Weights of a small GPT-style language model, trained from scratch on English Wikipedia: width 192, 3 heads of 64 (1 for keys and values).
Each number is 128 + 32 x the weight over its row's rms, rounded and kept within 0 to 255. Layers, rows and columns count from 0. Numbers have three digits each. The size before them is the row's rms in percent of the matrix's.

# down: layer 7 MLP down (transposed), 768x192, rms 0.106, rows 562-607, columns 96-191
# gate: layer 7 MLP gate, 768x192, rms 0.212, rows 563-608, columns 96-191
# up: layer 7 MLP up, 768x192, rms 0.227, rows 563-608, columns 96-191
down562 102:092179124108114164108127107159131154123173073140117114124140129116149119108124121120106142090136150160163117122138091133117114118132093187161109080198111118106140092116108141123136146136134104084163179100070158132153123119180160133104085081113200143160171115118092101076090100100125148122
gate563 097:157164097093140128091181115136112099150141173144187120127113094129121141115063068164062061126130140112151108230167147138168142103116094100077142144137146107149139106167096105116085151080119138138132113108122105210128157096148111130112149092086075139117092158109120143127131139045143088129
up563 105:054134138130148133154105192164135124092085092094120146197205154153131111116161124080109124160079135127142124155126163126164075081114185105124132102136141162143160165137118157120146138097152095111116069132149090064130158093144184097112098109154109159153188137108116161092146166147113141137
down563 103:145138099118107168172140107117075151157171144065071086100129069110125095095126129148142101122126159149159093148118128106150101113133081131069099126127155138105122099080107130114137135064126038126100117127133112107196124144093127110118150131106049178148090100134159123093124183140108154182
gate564 100:111209128126119171107152108110127187039121156177131122185120118123098129116123053129078052161151156100131115125065178074157110071095147216138132072119108124075128147187102120109131140072159120137134152176139081163105054117147099073085126124074116123145143179120103124110140087078109139132
up564 093:104154131079106139118098104120067136104159145167141152135099104123143122125146125125167057178134159125086098111061188083112129085088165198142119143153125178075138150156082123125099106111205163128110105147127078150097091128072135118105166090184112148143068185146158156113119107116107152179
down564 094:103076173082156180129200154158150160105157134117187121156143135140157162099195119154135116102145109138117088168090186153101058159111058093071115102121111142092161084153121163103119161114154069189078093095104138130112127104148104108118154134136111133169138169075144156148082166106134142151
gate565 101:145133147158095121058131104117118107159144069168052125141122144094143143150142092099113117133195159153134142082063136121126095127123117160132131149173098069100135110102153145110103131135177099104161124167171192101150122124126139143130135142156087140149075182113162092112102137174090142137
up565 093:135102148131196054131112123130094126115087122122147149115156089197061109090153170197104099046142180131126142175142068063077137089142067108154083135092114138142101136122148080149108128128076146100056086144124114138111159071129135131136150176151216145144147129120061108091108096072204147127
down565 098:117131216156126097107118122102148082206102125136142136100089134124107174136118149078113107103148098172089105155163147128155072166127087079124121123206124154095177130102135157105126124123107134126189163125129177103090147159120134114147157168128130127057124078113147119073072072209083156078
gate566 103:117175208198114123119135193104090095108105119164134117099151175117119130192116091115135148163089127118119169140133126150151144113128094146188119106143073123068154072117128171115119118159157126154138104024111107150090108151105143127082120114106099125101148176093132111171129122099163196062
up566 095:167182184165144159149123120106129121176128085091111146051178076094194147164139140131105151063156129137157150108099185114116087148092134112166178119116093150115169107121072128125183117140171152127146145131152108065156108158147102139144111118195093145108165082118146138133109149116138121203
down566 097:112117112036109115110146138135087099111091160173139176169142105117118134155168087115090149161182127150094075143098076084126106079123099142120139129137117149176140116179071162075112079149138097174083108048104130156106110139163152150128155135127157121157075184132122109101163149130137150143
gate567 103:148165090180147071131129086139115046175094168104185103115139143086144154151145095152070093137099205139140112118148110083121093104044087114159134148151088085174140113125076145160124174160120154122143197101185144102112118122126159097145094087132138115144113115139115077100119038104136157127
up567 102:144193063124153130139076096101114101101107241119160130087180156164165140083121180124129168118134089125145122147136128157118128189106136077171104087081136118121136171145117181091103136094149179140127116099109096197144169144112167121088098110130135142116177115142112065125046141070115121114
down567 102:126135069156140135118114176114086166128169106087178120099152181120128142159117105140178088105110152159147196134089172090149173125101125115148118127134032124093131135184117103124078160138111178111132108141151148114144098135132116178089042134071197131154103154143151081112128126084137124153
gate568 104:169105105098176136120077141127109099145180178123128125130147083186126174135138172129145142171047114132116133177111118121092119123137125120191130087107117161073092122072125072113201157105105109137172108104143162144106213114109120107160128082105147137072134125158119088149113132091156129104
up568 107:167133123166102168165154136179146045176082114135088159085080078095177091141156085121171103131168145120109154150132142153118163057091159138194124154128128126158138105144136106138107058201093069154102146126143165157116096173185134098161102092124114134082102165119155128097083129116113088142
down568 103:113070067147088091084145148136123093131122123133087147193083164098116154109146128133171129134112108146115097086147137117083099066137137127141130142101079103106126108105116111084072083133148108149110128143114098116140132100113058113053110125130107099124129120121146144088132182143132076147
gate569 099:128076074113132122157049136153172126142096089193171127127140132197161160159144140098123174157116132137139095114139117049157164157120159113161116123152139145138130097151116145129140109149185135113129095097101149172106170189187099161126118135080129138190142089121137084097117029094128103159
up569 091:125138152118217110137150056132068211101145137125139086085113126086109160112082141124114148111099154082124162118095099097109164085139064135127129188152107121137140154150151091154164158129089139128094255107115139111095124143081137117179101116111130101093103106094098176091134160122173096121
down569 101:090197199145124058115143166135157139159165178144100185145120164104089110116130125105090123152164102106151113115108100108113096136173108121177151111112095150182129126125149123117123140076161123114160183123110206179137141110100114093129105080157125090100147145096157139212123120129134158063
gate570 101:109147120148115133158074129122158097118110154169119161130108131165145173081150071200163138130105126159123115103132105119132093159130075126148178104099205129144185160162054142155103130087112139072183077101132083142164058144145078076135126142144126074103162130130156128143111148109144176126
up570 097:138114095150100147115095120155116134128135136103103046092095140125150119132140100106113088169164128076150109133128169079119068127107192106136119130104094164087160067121058100060124148143157093114107152129148149131152136104062158126117125145111174141078106151142102113118126120086112105120
down570 095:121104093147174121081129108108097100150138069150108144166137163105130131121095148126124122199149133118112159130108126149147147148177102123097134143126135158166133147120158117167151111136148037146114063165090176152128123142152103171101133153126137174148216102133109086101104178141171168043
gate571 099:110088135151099137109073165109179155140115130103171093112136100146190119068097126107094075106105174119110099116094131173137102085129122067181157160186135150105139129113124112154119112122114149129094136078170130123064105192173185102104098083171092127098164143136106143096102162068062192132
up571 099:089140125126151083089176081139050061107107092148084139138138127135092179158100109095151151211153147128113106165145116141152166092157172150127100124120084124104098100139099169085104129136080086062142174195092116155119169083140139106132152156122210088109134091105091183195161101123130130140
down571 099:161095105169160192109154084124117091133120122132099154105140163134086135151098145126141091124150096165149159094148164115107128206094138141103151088071101116130162166146096121109112079100125126132143089107113104164172124082082090102090127085156192123125096091119134135184182126135150126116
gate572 104:114165093181138121101081163101165160170040151142095106190131102136102102055095156105113196137103135178100107148137104097118117160137150116165132158121136097092082175108128103055036117169114154110112052150115145170163149150138186143163143134107132123167129125064169091115116100128090124135
up572 098:127144129049172153138084169122143147065146144099172208105168111121158157146094097137193146127112161108125149129112151100150143104099142073123125180151074124128143128176094158003129166164170066109146135174106151143142132137169107112112077099100112125200120107126071104128169161106158115086
down572 100:140070076167138124224116164140215069189107143146088096105136166134099123138112185149089094143076118077077077162152109154124175129124136110146107116128063181139119138106119070084172169150116150063142164139088105088112103169105130124133176150131139088132167098147069084104177176092106134067
gate573 096:132138135230106118120085105140162131109125118152099114165127212129159136156107084174163170159184155052070132092153175079074111150137171133148144045141111097163084103160175114135122095159161085127136101180122139153170152092133098117105080115112170139114151178097160098079119178136066111121
up573 096:136123148159143128063110145188140189107145177099094147129145173073078105136076123186127142156166110098137114177163173119086112086092068139077207136119158102115104145139121121147120086162157125185127106153176122133106157073150167170146073125111064125118163107117140112104109119131102147108
down573 094:105127171069081181100135102167095144084039118127130091082177077126152126125167131153150117097139131162117089149128149158100131138114091173162114134149170115099105122144137121115147105191075156115106087098135119054132144188151076138129227099075134132171084125150145152199116092181107149163
gate574 106:082170178203121144108081112136104140133172079128117152112144122133122132144154167130110105221116189099153121105117144150131160107100152166122170125143081156067141146144141201088127076101119147063177183138138155144130147142114164085081105123184132140158210121101082171094115140146105142112
up574 110:120178145107070104113127134106171104198129142139167127116101145184165104153088143152142128108148118111119142194129152108174156124119181104155107123082147189114122153122079061148110157164218196130111084165107119157112084083132072138142133129034138115122112152181177132159174093129159091085
down574 091:144103187061158114121118115160166132141134174131146109095067142127117112124081138092129156082129117097118140126129127172130094118169130137155071160103104130137167146116135175089103132116144094133158135141145109192136126102139095165122112099152108104084092156130163160156087123117168093151
gate575 103:156163113132095158132159144119176213140126075160131097129156079127089097079106033166120189174103134103157109106119094089169106136091117120130080176071097130075155105146077091161086121136161157087097169121099100175124149174121102104119117112091144153132114134165114113153085175129140186172
up575 109:168150138084128143163143117135098086134120091107102159158137151155141154106165169080139131161153075158115147074134111136140146159120127141133102152187112143207137133151143117156186140142126135126121127147109118117135120112202202110106125170143112108161185119089151138093135160189147151111
down575 106:176127107136140102103122103144136120085115166165090113140140207080132140145090180139107131128146142156090158142152156148147075079119118141131144117162145108073161149112147117083153152122118076133141100157180150099131102138150175102129163162056147106088123150068109121157094098111130111086
gate576 101:145144108144223139068136165133092130170158127137145133107173097117131098110104119203165067119143142108166178122180091162135142166105116114176146126123139150101143110105091145072088163108152059132142126117146150146199118122074195147089113133151123163125140099154142110108142097117128154105
up576 105:148143199163103098105112163119087129099108158120102097090160120119090141094158095061170180168124131190176145112175190086173145130145101139088055154173180117156055124155104107151178087164125148112117093133105110146132073181120048152185139078137158196131127131134094193169144154153193150119
down576 104:168163083134083155178132099169101105096171094109106120082127121093098152099185110106152144115188102201128130158106128103146116129168080125127079144170134090142125189097135169144121067139069144168096135203085083086099133148079097156147108131112146159114128111182115073133149081172179097138
gate577 099:104122095140126153114086118127115116144119116165124042089153127117170192142140241111119166132129115137099171095148162122089101139156093064168104131134062156156122127157140104076081083113107065161137142161190141142119118113072152138151070114171156109090143099112117151102195150133080106155
up577 110:138154165183085154092125163141088172091125199113131111125122156147170159063093152162133131120122164115149088079124169137110120104128108096156103117114137143122077164118128158078109085102162181128118146156152138124097040139156165115148080114094067098125125112137149167146179119162082150132
down577 108:115108133138145109166154136125147099146139124087078146173067131086086124115118064153098114101130128122131134139160104176132177157085128091155155143193170076138081081141113123202156058082122105091155183090138159123111181103098143101156135151135174134128095152131096099069120140078143149089
gate578 100:127184200113157101122084151123081100129111141124091091194160092119140084114124129120086088056125061127088066215082131123142119125100100141122147126194118130121127125130139146165091135100132144139093109093183079108138137139096098075096118109155126036182113106082125142076129136113099106097
up578 095:046189102139044138163123171121080091083135104138109149100062067153104108130096200102113072098118082096126085126133186104106162150110111148110165137127122120163080131042089142122160145108061078142097137180167206112145132145086131128138114157166159116148112169161109106128168089148116156116
down578 097:121174127085151108105053121098157170115118165087157149109090148152109039117128103132095089112124091112138065153104139081118116103098119104097121088145172118040127152182153134139077159077177102114130130175127139115191090122148085092113074194186076136132094106144147136135093164179106155098
gate579 098:132103099145164119131183122128167094174214175169095140125164083138126037157086116070129205103148168141144072122153143147119163112099113159086112113138109150079171105110124090123091129163092116148138079118153164113128145139147090106114157120160082131145108065126114183214116162147097156094
up579 101:101126164168136173147073108112107141166123151154134069137227112090099113138069057122141160197138140129112151096124170099141141152131116165150076087107083137137126171173111080128112199199135174104082101069167126158072119161123138125058085162139105120074138073090188130124208151182158134101
down579 100:134151129134088106124088143156140118159173073112087090100153161110148081194128077175167168156144090074115086106180172155119162176156098087114099137089115109151182190183158129131131137123159185085149095141133112079118152092169115123091116127052169118128148158124164135143138146145140059121
gate580 098:106162189134069073140088090076146124119123150176160077139121190129136131154157095113160171095141102080102152123126024137113134155157063152090110105139130096118130116122107152103116121148069138107191116075085117102105172140127141182172161108139055171085136145059148123134117140141115152125
up580 098:118160079112133159105145164161143161124165150083105116133113129114110191171113125175138066072121105109097114107203144108183126090158101160069162139123182069115098080142172153109108085097136136168149126120192145122088141077088091120075127102127167088119144162158152093147143115149184157164
down580 098:108129077193121136148167177075095113108147090110128109098213088087106106146161144138135055156105165165162115134126137165143109103123137124152149144125132115077147121130126082124080075154128167074123121135158131152112146144119129068128154128107159121163111148149194127138051162109111114110
gate581 103:079145175131161109107163155129117111164078168090103094188072133189093143132149082097127119141099125115201120170143069109102141099192121115070150123186067124080129163144139080142153175124080073128167134093156143200123135140178158135073137124075140157134134105138136168126178112095172171124
up581 099:140154093178092115100091107109106061095130108075150123086172150093125120129149118177202134107102164160113145127158050124161151103113134109125173164154146131191100128143168112101122135133134097152085094179143166111120162103139112162152159077114174203155148091109091143118080144160110105132
down581 101:107102106128131095143184079125145130157098222178123144135102142148106151159086138154055130123145099137087092147143138095086137167139119073160138137080133077089115159159068066118106077151107171124113177121091138145207117144111088142138101114225148086136108054163089139109155149129074090145
gate582 098:137138141181187182184128119147129082133077131090107113100131107156160130134138131210135104171049076128114102121103147125052074118139144104186172133112090100147074103161179077098123125146146128073149118137123079122205137166198165115087171153131115166138180101123086144077178140143152076102
up582 097:156077161101072140116092108133139116110066142078103167152102116174132158076103161149118038157102130158142145110170139136153104132128107121166121141100157133109105144122173075101102179096139085096109131137098165100166116156157168086124130102151178138158112128178094129109122092119099161122
down582 100:138117167125151093165150134150069165152164119093111083148109100096120147130113147138116140160147120177081141116128192088055089145057170142092095176165126123174063105147121122149142134129167205119116131107155081072136150125136145166147155164023135154109129094098162182102140127112084128135
gate583 097:088105163155167132149097170141103111132090114081129062181084169074081108108093142171154133114157099107128106175097064135149164168124175119134125176118109080105128165138128114166129111107126169118137188101119093179137185100047145142134138136117110142096123099102112138118101160055154132123
up583 097:143101098155075096122096101100074170130119171176109133095102140033187157161174125126100137132105145167076140164140129133226089096106128091128094180141167074108129163133123144129163086153130162146109150098125152087137090133158161141103136123156206095119166168104153061127153099137077143088
down583 099:102133075158145121117137160083189149093153151174099139066135124170167077112135164158138101130133178103160052108163188100075080159179075133129146123104064154168110128122157126102077195115114083161133100158134144143111091194152102132100175141128145123201080101139087153128095095147093139145
gate584 106:138143077081141126095064200132161139172104132164161127181125160116150062132086157102182110141073134050145173120157124128139124097183164159088097080113128133089161156124158133087143152219130110041143146115066159142163099161178118150126104116135157151137174094098081180100077081149166082086
up584 104:148145110076158083138152090119127141130126147098133147117178104151121178146079099173124128137159179097113081166170141108098178136130096187128134093179135153128136121127148074163062148128115140164088160118138143109180092096179095068135130103075086156084112070099170165148136091139123159124
down584 106:110073141131119139095136170129158159139079127130170130142104094189077127146101154132173068147042107142141125150053104156176172079184100083105160094132140118081124186116065132113160078142179102095133097089074110125090127150147143130098091134111143111123238142155124142163143186141156117129
gate585 105:132111078155128119133141139126144163150147109155119131061168126137049137130121107116144115157174156092174137092174102154124109146076123102116051181122219088192114118131124140094093130111123131131136161098137103133156109147155174081123170219177135167184127132145126073155125115167109156136
up585 097:145134089146160100143118090098113183069144127117106170186123098148109107147037139134125109100112105090099136196151155117148128139154089112151112127065127148141105140145124157124168133156107108073177136177086092200186121150094094133107070072145144160132161142168121114097158147027100095119
down585 096:168092148139115057139111109102137112135193126144144128185137142112172113185161085132159099123102129146047111105105131148097091127103176134109082105068116158121133187185082144148163105110147081133139178206095174106136129160098139124143083145167105181172149129124121131121111127145097145123
gate586 102:100137156150102193109090136111118166126089111147152138149148154134104172125147125112127087114110124129162100182129157096116104100144119155094134119099122086097158137136107121083078114131095136112176138153134124071146156147154089094125121142091229086107133128066065152149082157155117104139
up586 102:134138104112089115110100130129032107150113215134167116110124154086126078114094169184118139139128146116089088160214107100151130096161167082119099122124142129132133113115115066145157068157110061116174140106160100129050097131112116159132062192162132093101199112123126164070152140156137138130
down586 101:105137147099111148147073064169100092147153122144097089111117119092149179158162101128163101164125106135113148137078114058066167125166168123110092102133170135164160070172098160099143145108126228114129113078121154153212174147125098129134131117087156182104109149114131121156154125133103088166
gate587 099:113120079156118127085115141130106145175099116095106139173125129132085183099075142132128109121157095132118125117129100114105115111147117128130119076147154137088159109130186200106162181066110088140151164191109146149140138120172143185124181088140121126042140083076063105112132191159187050137
up587 104:167146170149172132112155165152106168105068160152138117116150175069163110162164109100099162227075113148139159123128174149124101103136127152111150145055130147150072094100086124126096102192178107099093138073157098098115143079106135082107142110150126138157102139126143158136125078120122147135
down587 107:127158124147146116171099108131123162129133067128061142150101112115100101144100093187153116114090163145091115080093171068094127184097090110159149132160137154131158100129135098093138077128151095173108121119143134169151086119138122098091097097076128118130191142138137129175145075090124168075
gate588 100:177186084094082059078091135161177105126210066137152101144125188146122155150115138141157121093176126117107129104090073077115100179151094072105157115154136186153111134134142144086088114110160109120144081155163120123085120150123110178083110175139153140087142103097135162126094155094172133093
up588 107:164159128146142093041121118138116189069110136123139141191119166202143164095103165138175079097155147095083109116106114122075114150090122138109123144200130191101096189158192166102082120086135123182127146114163123162137082136143085127070145099173154125096110112148146142139126183189123124151
down588 107:084168146083125092092133111133103116101153126114160148108123065116154160091103165153108128117133139095154157130141091147174143113115059083164131117128141174126164162051137094144172145092115115155104107124138151140106074123099112072142158143101119196124164092148079153097165183152125137166
gate589 103:118185139164114084061142125127118123133149112140169178141077082167079112111132116122092128161128112080176137146146110079140124135120159126130172175166089198133120087151180107075114134117174105123068119143128109124085137057140121092085157169096128145117131120145139150123078126130137159126
up589 095:132097129171102124106112095135095114137144109123185144118036107122144124098116099058139185130114138120125132129137147100162114091090086127077157173137167150095106120186127148175092164054117116164132109070111131129102121121161093125069182185173107137116130156097134131164143100145093144140
down589 099:172111126133126117102168111110114096142090152116138145091078157096175136150108145122121226125153123081134067194064126082155152078124096110105154166114126134059081150110171100163103107077145165092079136164089136141124122153085103146130110139116129125176105125119123106168106086103110103073
gate590 099:159132078073097148126094153082096185109068109138096137153162082104160159110116157091099140145103116075115140126168141179122118129154139059199127172130078145088078100139108195143148141110100123153116101061133070089199147162179128067092127158141104093139129108092135124160157173162174151144
up590 097:135128133128145112101181122132126143139099112112154150170175156152087137114098094134167148124148158104153183091120143109166132115145147117125126130162105094174169073126089147177132145144069130114139154180066146076125123162154096162088126091165112197101070143140161121131166135176159098073
down590 103:114197091138165159133157131095082087189147099125051111136179170117096137131049067129093091175162104149133119120100132152148143098119108151125128149106115088111092126153133108116177163088180132141119169092104092132089168117072118214128118127104116155112169162112078101115178158118158124157
gate591 101:118147119163139141110240112047120136158062147102126203142110115192133166165106111116152124112155129098122159181127117127107125119176100156167109124109130137123101147099093159118111068136100124084097169126185189139148101102138094101125149141083104145088181124124092167141142098115124158082
up591 105:102073137154071189125151109206144090171100112186167065118075107136123105108121145102113089098140159118126195183138130068134139150107160194132115135113144140151141126181167146119104023120066131149092105119169111107145124142138109123154097188095146154138101161113149136180173145150143120101
down591 105:158163068099136110135083127165116109091112107149122164115102144142152182155146162123129158176153158125132112102164116092169103108116100104133111125114112188110100104147183075242175200119139078074147181086167149092028126115098127119112121127068127056143170100103125117094111158134099105103
gate592 097:116132151197173087166175081128121100105092148131176127146160086139121134138100109118111101107169108113165074181152125130176116118089154171137137078151112096107135119137099109149103116141163107078128146182202158120135116111182174141107127096068128130102158121125112106200094113148153115173
up592 101:130067124172194096071194102165103146106087125149178103123121146123106185144109152103152119121130103132157169114181107083136073162113163181074150102123109136135094171110093121140102143158108131095173162116174120155130112154189153162110183168144099161122080167081135153141105157069182135170
down592 099:140100161091068102112127052186153117089097123099108155064057168096137097104129129121092089199151130117148087086097063116091085164110115200110136153129116093133160057093170115127111135116110136157055136089119174152163150087113091135095080130122099115134131166169118162155115157049143106152
gate593 107:087151144136140139127111169111106131122153148082055111195146088108133115132160133159163105174133128092121198097135116123079162164119147157171076113125124172130066139062098196069060085088079124153133140072117136109162138111112165127135103075140141138109123028049150146112134112157160139166
up593 101:165128139107172131130110073124162141135158125151136125133128146118110108153158121128100129156125144135143075162119074114119115127086146155144169183201139120178130033094107087105081095186111085119180139193056081117175160154130137163075105099121089087113139122082148125160127131164171112140
down593 099:123132182074103098102113105116178147150162105125094068109094099058162131135183142114126172107089117054086137075149125093103073116152080142189121190146123122098148124153163143157075175145127079149137081069085113158133129149088115145139103091060138140113124130133117065159161115157137054133
gate594 102:138163132160156183124105131121146133146181103162143163112134155184073100208165120174164135104147185101170133154116161067136127091134101131128125111058055078136131150165136125116159122132104148109114069147134144148164083108090083131133100148110169143144187169073174164138120097124141134162
up594 101:125059114129164126141124156184074172166110109083126144106093090143105109093087124088152143160149094163140161081073139124077140107173084146125157097102167168149166120136122154108119149080127119116147129112146118163159110120103134122054164174152148101170174146145181153091154129107143137151
down594 106:132184119110061131123144143129126079095163087141118122149191147145227158109145149097118118162119083164127110132136103154112097141139161091190059131167111100089118133162114145120154113157059099141135112080160110104138135158188155109172146083149047107107156141141123115184164163110076058156
gate595 106:118155084091134064167189103140070134114103130126180112120131087084118081099134129108158184152114105136198104115120125088160114133148168094148096138111101178100135114121146155112137116125119124029161106085059127151141092090162117098140154106152120137119116071095164096134091059093140091080
up595 108:058099130162181112156142155130170134107163086152071091140118141096124132086152124160146114148136162148131121128160098191143079144162103155099095161143078113151064105129142124108125173150173123082149116106101171154082115103125076178109060116063138194161147087137118093159153124164120125127
down595 107:168131120150134131062109149125072121154130142083140182141117094154163156167139158107153143096114076096151088127122130133114138139148126073116167133101148127170161135108115150085109129115166129193118098091143168105151143111122165079160109135069195137143096141133122137163139099161081163146
gate596 098:155135174110128109082192120070149141182102078190129167150155169068221130114120109110166076172140117144074114108108143173114150109165195100153077150123149116177175110132131101113111096088214126125099136112141145115098143128167118137116134203152159127144129154083133164165090139117172182111
up596 096:168084086125120070111108108133079188096138200123205133128109145102109138101134136074136116070113127138162125144099099123129186174133090159081180116146129131114110114114146164173162109145149148121128104155095103153087194127191135167096129185130118160150131114144152108090163117099118116168
down596 097:138124135135168156099110080108156183139179118104125134044130097126125156093137123118148178109149157133100173126157156100165124085141081130122092132105124165035142112124108136195114159113129170115074144186109113126153092112132140119167183071167102102117132156137163075115121141090124044179
gate597 099:091162101191156127155152151122145154103154108114144133078115143120116112095075131171146207150134178203130130185034135131145164126135048139113134127151137161079080123185144168177108109119121164120109162084118112165051130151125067123150105137132156120114107171117129125111127124154109145126
up597 095:116155110148127126177157118116126154112196152094097088120101159090105095111116149144124143116167119130124129136118114178137102137142094119158190113172151125142150136162137103111089071137128143163154194144178073104099093095120083129154097122164129150070063083152076174147131102185142188063
down597 098:060099139100108147181113133177128161112157084065127139106086138144092128080129130129135221154156161138106062107127076206151136145103084139139140132154154157180165116088153144181137092115116170106125088163122114160126132129091140159123105174120129139154106100132136137092089171102083105115
gate598 108:153148109181140114141164147114141124138143127173177167112001123153138146114124145139152145119098150122088133142060178117131113132173139118091169161088182112073112164176143172097114168146087128135201100078157152157190100118089092090119095118093144120156169111140101124114090101124100112172
up598 096:145145144123159147142207130126093111145096127136111124164071148141131099177112170160047124154178129117118167133122103140119116124120104064123091153143147115077136129099139116077133120156151103127125153105129106154129136127113174141053128102175145154124156129176128142063141186100107095187
down598 098:097124066130204092154096131148168154070170130046163102071160125189151148166131069113143143164071094130121148069121161127153147152080138082143069173071129098102157112128118129173131160182130126123099137148146091093175131107146126161145194118095169178161130101103092179166181142105219158126
gate599 097:129153147151099190089121115122079171136122145133082169215141082150064137204079140156147103103159125153110124097090148183151124158114132102116081121131124115080090095084118148131170112144108122118104120133159175073172083097128086115100099147185082155165154135135153175112148078084139152141
up599 098:154132055132151075188172109117128103112112086142075103100176173129139188079094131116107123123110129144090129130068146092075134168072115120108153115161126154133159095140188102168113070143119147196129125050125114180129128130107105169191072146128162173097072151102144095133064159147143170070
down599 099:134088102183116091182114136109130084123121145152141119077126147113064162146161154071131151150082162159081137113167080111075110153136087132142157144121181130104165113126095132078082146115110160122079116129078159168148118150143111137168147137134122044088105097120137131130106171137065187119
gate600 105:119160095157162178145140127151129158111129099097161136129177176135046117087181168176134109112118092039154075162121076136131127101202081177101031124135117097138172056105155125091130107153117099094124091147098133134116166118152102154137089087114140129157124190111122127111119135063175101101
up600 105:124149146118142069103188131166137130203149125180064186163129140092142111174151174120086092113101077174144161111126129141103128122126136130108179095092124152067086119127101131118078108131117133086073169138158170103150108115164145128176108113165126173086146122117137146070219114114146099169
down600 105:115156150132149053098102148118141142113083171081084122101176116155095140188164132058132114093047138151179122145120065124122104131105109157150130083135130147099143100176138121121166098110100085075104083172142184187128158074182137102082085105087124122096121155090124146101085134155133100087
gate601 098:142173100118146070151155155127118151119104091080096088142070143100179154094122073165107147173075134142070114120130134134055115129176164110137135117146143119100133071107166124087147084131172143092179190098159094163110136144161106057208148151123145155108107086119102124091148163127170084217
up601 096:103121094130130115074162170172066080152095072084141116065140106096139167088226105144100142085136123087149092157137096152101143158135139113125180118138076157118069057145147130096165136074117162112175126055083109110146115086133145111117158109180095165145118144140134181160135153117095150069
down601 098:168114130087157117128105081171091111147123109167163123153169131166108070138128160094190129145156104123102071128133124191145137106108084136142164112081149094098178201144103140177138155151143142169089111095169109091157086058180185172084092159147136103077080106122111163111094101123122146094
gate602 104:137094174148109087093116149170102051144123152109150132120118075144119088173137086130082065096145136131123139123137107106159130138128164102109107171146172132077155196109156093133096154128144135163099087102142088160118089162070125118129193177122171075098124125106143112127114078143068178146
up602 105:130130130148110161034141094161173114156142151097104103099111177156207115085151136110136161142176108103128060119144108153094134134087088120064115067192140144083105088120141124114120068098066104111111057100115149094157147101094148095114119162146137061166101176141119170112100174133131188091
down602 102:130104148164104116115149130126163112159091081180132144166160148160102099202100108160017119141157096143137132121116099158079134129170139128168144170091126099067087138170131140157098078069126138133149148130104114149128128059109159177108062059133125133120109078183098095154159121072116152118
gate603 099:079132107149131144164121069124129092090129139113131163110108084160143095143174110133172086134125219088137150111086096105161143116072126149114081142151129033122093146077146145120089128098127120161145106117164154134142160103127077103143110113127109134171111155089127172061118150125135158171
up603 099:098107137149151120142149123097152140130178083140102089094144091101153167178087101077183118128158112130098069096123073196091114138123203147162107074168128082149153103136193100123133089185122112212101122183127166126110103144176107103140155104134114213153135116110127157091147166135088131144
down603 101:066097074102114123073119118089186145124149139221054131111150073070114197104137103068152132122140163184100124128159162097127076176113042124101153154035148137147145079113114168121094186107143089132155087173124171134138109113137093093107125090113130097160088149176115099124170128186144138173
gate604 102:089114108151089130150032147167191125136135050141094130075142133163112167166146096162132179122169102113135086183141170132181110103201140160147120149125108136198161131198120130111092091160135149148120095110120126105116089092136147118133141081139195121085098098171122209135132130158105111162
up604 102:112137101158148201105119121115147145153128078122120068124057080156112056131106166197132121104058139167142099119164127139122172159144177142122134138119060159185208107178101104142149170155131133165114137138225133197117152127130115131094200140149160140097106112127170109124090143146105120126
down604 105:138115129181137152073095169157181144192122143186093162138168106094177131144141137145109136153067063138121092189172117107147205153144172157134122155125133159205146138184167138093130118135137177136142120104144139125141119151174151155096104140093198140116107117094153167147162135150123116118
gate605 099:144118099111147089149125178189083109119109121092126121151185174141156197098165124122105126130096155060122176128077094031102157111109126136132161118184146136078154096133108154145111111130103085166108150165093135107099131128033115066160117124111139119102178147118132156166144118087214130156
up605 097:126140147124179137176179165173130124104141096078121131151123111100117079125168170177066179126081147166097097116157109124148172090123165171125054175175131122175092077103123150157091183079126158119161134183105035129122183150199134125185135138143117147121085125126107182139132111148122169148
down605 098:142105085149123105189148101122121126090172104166112077146168129138153179123109130084185119118134137117105129117124176158133120112146132099181154109122161106065101138175097144135176067116090112091129064129187164085098080165076190125090119110148166154143127117141136127172130176154125104104
gate606 100:098080161087094106107118142126203109117113148115120137122065149140105127121138109091083165124062113135187070105130095127138081203124133115102087120084095138121127126152112190142149108120147107122169080168109123097103142162079144138215105191137105112086156074153120130089122108114124125169
up606 091:115123095107123130182186166083080122131191149105164094090150131109168085101154118151096132168136141149077207151088176122130084103186156121163099154118124141106105143154162123192107153161139123143191092095112137119143160136114144110143111073111152102062153114119125161089136096065165160131
down606 093:121136140152151128143130132172207126114122141119122148132164149109111161183125119121133130146204148105098138105143104152117138139145142108104093121218173115115104148091121090095104103109126098107050184149137109215113126097155083125108146189080138156174099113113204156089094143132142128077
gate607 103:163140145125115114099164072108150099123165107103107122144098123129207119104177117074129123155110134103084146069122159123153166126188134141128112186156139116139152205099122139101137117049128134108079074168129122056113082094094152129131150150110115115117151125071105150132177123104119145052
up607 099:113140197127073113133089135161132132144115079081078173077132136156157132116089123130183087140144126110097132042154127148170077182091155078095131086108122115133120148117119167084094197130119120111077152130209181117098158158141098130149134110130150098118149152103122105162137189141112104066
down607 101:172187102100071149144096138068127129092147098123098116182191163095156154155101144154087127103156103061144161128086163151191161134156099153105123129149150117163143134086122182112096079122129132113076095131110104091082088066121102123172097186178134127172160138088093120160139151136130133104
gate608 091:138083112097099133108115120123140076153196076146134094206197132120159155144197142119149072109059135111121162095119140128131123139102119139193127125132115187158158118138139111140101103110174049151146156078167102130111167108116089096143120060116105179125110129093156151108139201113128077110
up608 097:137146092170172127180113113122085119167103096153149102081129114088086142140088106140095179157115144135170146134151089156066159098189147134095136115136135138155151083115144113115156147140059164063089069126142104123121154099105100153082121202104159123124116090133142177092176104132125142114